Part of a small language model's weights: width 128.
Each number is 128 + 24 x the weight over the matrix's rms, rounded and kept within 0 to 255. Layers, rows and columns count from 0.

# layer 8 MLP up, 384x128, rms 0.0888, rows 211-221, columns 0-63
[[118 104 193 140 171 102  89 144 141 147 131 100 150  81  91  74 118 103 120 150 160 132 151 119 144 104 115 156 125  93 133 123 135 118 125  84 123 121 117 115 156 105 146 118 116 137 229 103 153 127 104 138 124 121 164 134 119 115 153 125 158 124 125 134]
 [134 155 122 174 153 147 104 132 132 142  88  92 113  66 137 133 120 124 141 122 119 144 130  84 128 178 131 141  80 145  90 128 162 175 137 136 142 140 155 113 125 122 148 156 153 129 125 147  94 102 130 130 121 126  72 142 150  71 145 157 141 141  93  93]
 [105 173 137 125 146 135 116 187 128 158 113 116 151 142 130 152 187 138 111 149  74 100 136  86 119 181 114 161 133 100 101 109 170 130  93 124  98 124 112 176 145 143 136 149  90 113 114 138 121 112 106  86 144 106 133 175 111 140 108 125 151 151 107 128]
 [ 85 137 101 104 103 133 134 135 136 122 140 139 156 145 118 121  96  79 117 101 148 167 146 122  97 137  98 149 117 174 102 120 116 134 151 135 130 124 147 142 124 145 144 156 143 119 125 140 106 113 141 130 118 121 134 120 162 133 136 126 169 178 151 169]
 [126 162  76 106 152 104 146 166  83 132 101 166 157  78 139 117 120 139 159 122  98 122 105 132 170 159 118  96 136 179  97  85 151 154 132 142 111 110 138 137 104 123 123 119 153 128 134 156 123 108 121  98 140 113  87 150 118 113 156 140 109 123 124 194]
 [ 80 133  95 139 146 131 125 125  79 125 106 142 152  93  83 101 117 115 150 109 166 104 131 114 146 163 106 153 122 100 127 143 110 137 135 140  66 142 148 135 125 132 140 132  96 117 153 147 166 151 132 124 150 135 116  98 156 143 113 177 144 119 135 139]
 [ 92 107 155 121 111 113 119 117 118 169 123 145 175 161  98 155 146 105 140 126 115 121 163 136 112 144 105 143 117 140 171 140 143 123 123 118 140 194 143 143  78 117 138 108  71 158 185 133 102  98 135 121 154 138 119 118 157 114 174 150 168  86 154 149]
 [ 85 160 138  92 146 131 105 133 140 188 123 107 150 113 132  89 125 150 133 156 121 119 120 126  82 172 102 105 116 146 131 100 133 123 100 154 170 129 148 152 138 137 133 151  83 113 163 129 136 129 134 117 117 131 152 128 131 135 121 156 162 121 167 135]
 [132 157 141 117 142 141 107 142 109 140 116 117 167 115 131 134 138 158 186 148 141 140 196  99 139 104 113 123 109 151  92 109 146 137 144 102 144 152 124  82 149  84 110 109 132 106  99 144 157 123 128  80 169  71 142  84 120 148 149 127 133 133 120 149]
 [ 91 151 107 118 157 103 133 167 128 110  94 130 122 149 115 105 125  68 114 103 159 144 124 162 121 125  83 139  94 128 115 108 101 141 150 128 152 108 165 154 109 125 181 141 151 137  99 148 185 136 102 115 114 114  82 111 130 121 104  93 152 130 127 143]
 [128 152 136 157 157 133 154 107 113 109 132 131 148 158 101 141  81  47 174  92 122 138 167 111 110 151  92 110 111 153 118 143 168 149 137 118 136 140 125 116 144 107 143 114 121 122 110 156 129  99 129 150 117  86  42  71 124 136 127 130 117 181  90 133]]
# layer 8 MLP down (transposed), 384x128, rms 0.0818, rows 211-220, columns 0-63
[[105  80 116 128 113 131  86 117 154 164 106 150 138 171 129 146 161 129 110 185 149 141 117 108 112 127 155 104  62 153 177 107  78 128 125 161 114 159 130 118 143 139 115 127 146 165 104 127 189 135 133 114 109 157 130  97 129 115  73 137  85 127 121 101]
 [118 114  97 130 105 122 140 117 141 155 120 123 102 134 139 131 137 130 129 144 179 117 111  85 109 152 119 175 147 142 109 162 117 137 147 155 133 108 150 127 134 159 142 129 130 108 144 117 139 146 121 110 130  91 159 107  85  69 112 143 112 105 134 109]
 [109 106  81 121 151 148 111 141 128 137 135  99 131 116 138  84  98 138 136 141 162 142 147  93 124 129 111 132 164 129 110 122 131 127 139 151 157 134 115 114 134 108 160 157 130 112 128 139 132  97 122 150 137 166 151 153 149 192 175 152 139 146  78 125]
 [135  84 148 163 155 140 137 116 115 122  61 134 117 113 118 130 102 117 107 130 127 148 131  78  87 144 134  95 123 144 129 117 135 113 144 122 130 137  91 111 105 112 117 138 146 150 110 138 140 133 102 100 124 152 123 143 132 100 104 117 145 127 114 150]
 [112 123 130 132 107 134 119 135  78  90 119 146  91 148 128 132 108 136 167 112  69 152 108 110 104 141 176 111 160 122 145 126 126  95 140 152  79 171 134 162 139 147 124  87 117 101 115 146 101 121 158 109 106 163  95  68 108 183 142 145 130 122 144 114]
 [142 140 138 172 100 119 139 133  92 159 113 139 134 146 164 121 133 129 167  78 139 138 171 106 126 131 102 105 141 161 146 144 152 171 119 115 139 142 154 143 111 146  70 117 162 140 126 122 141 140 126 113 141 127 145 126 108 101 140 136 138  97 139 129]
 [133 138 121 124 133 118 110 112 136 151 135  88 150 161 152 119 154 127  86 144 107 138 136 115 139 130 133 138 151 109 192 112 150 158 117 118 162 112 116 110 116 132 144 155 169 163 128 119 162 183 122 162 128 150 125 160 157 112  97 139 113 106 118 127]
 [162 149 145 156 116 113 144 163 130 129 124 150 131 170 132 104 140 144 138 136 109 113 142 112 106  97 172 144 153 122 100 130 124 122 130 125 155 139 146 144 176 105 101 121 127 155 123 115 131  67 144 137 136 115  94 151 122 141 120 132 133 134 121 113]
 [124 128 148 145  73 125  49 162 178 136 120 122 121 124 142 156 155 139  83 121 154 147  84 118 160 110 128 116 109 130 121 137 108 129 158 101  67 122 152 136 144 123 170 123 126 176  91 128  91 108 137  78  84 114 161 110 122 154 117 148 136 114 133 128]
 [110 114 111 109 149 171  89 123 132 126 140 149 103 135 128 109 110 143 117 148 144  81 112 164 113 100 179 121 147 133 102 127 162 183 123 124 127 143 127 143 152 126 145 121 178 102 146 141 108 129  84  91  95 196 113 139 157 161 117 143 117 133 102 129]]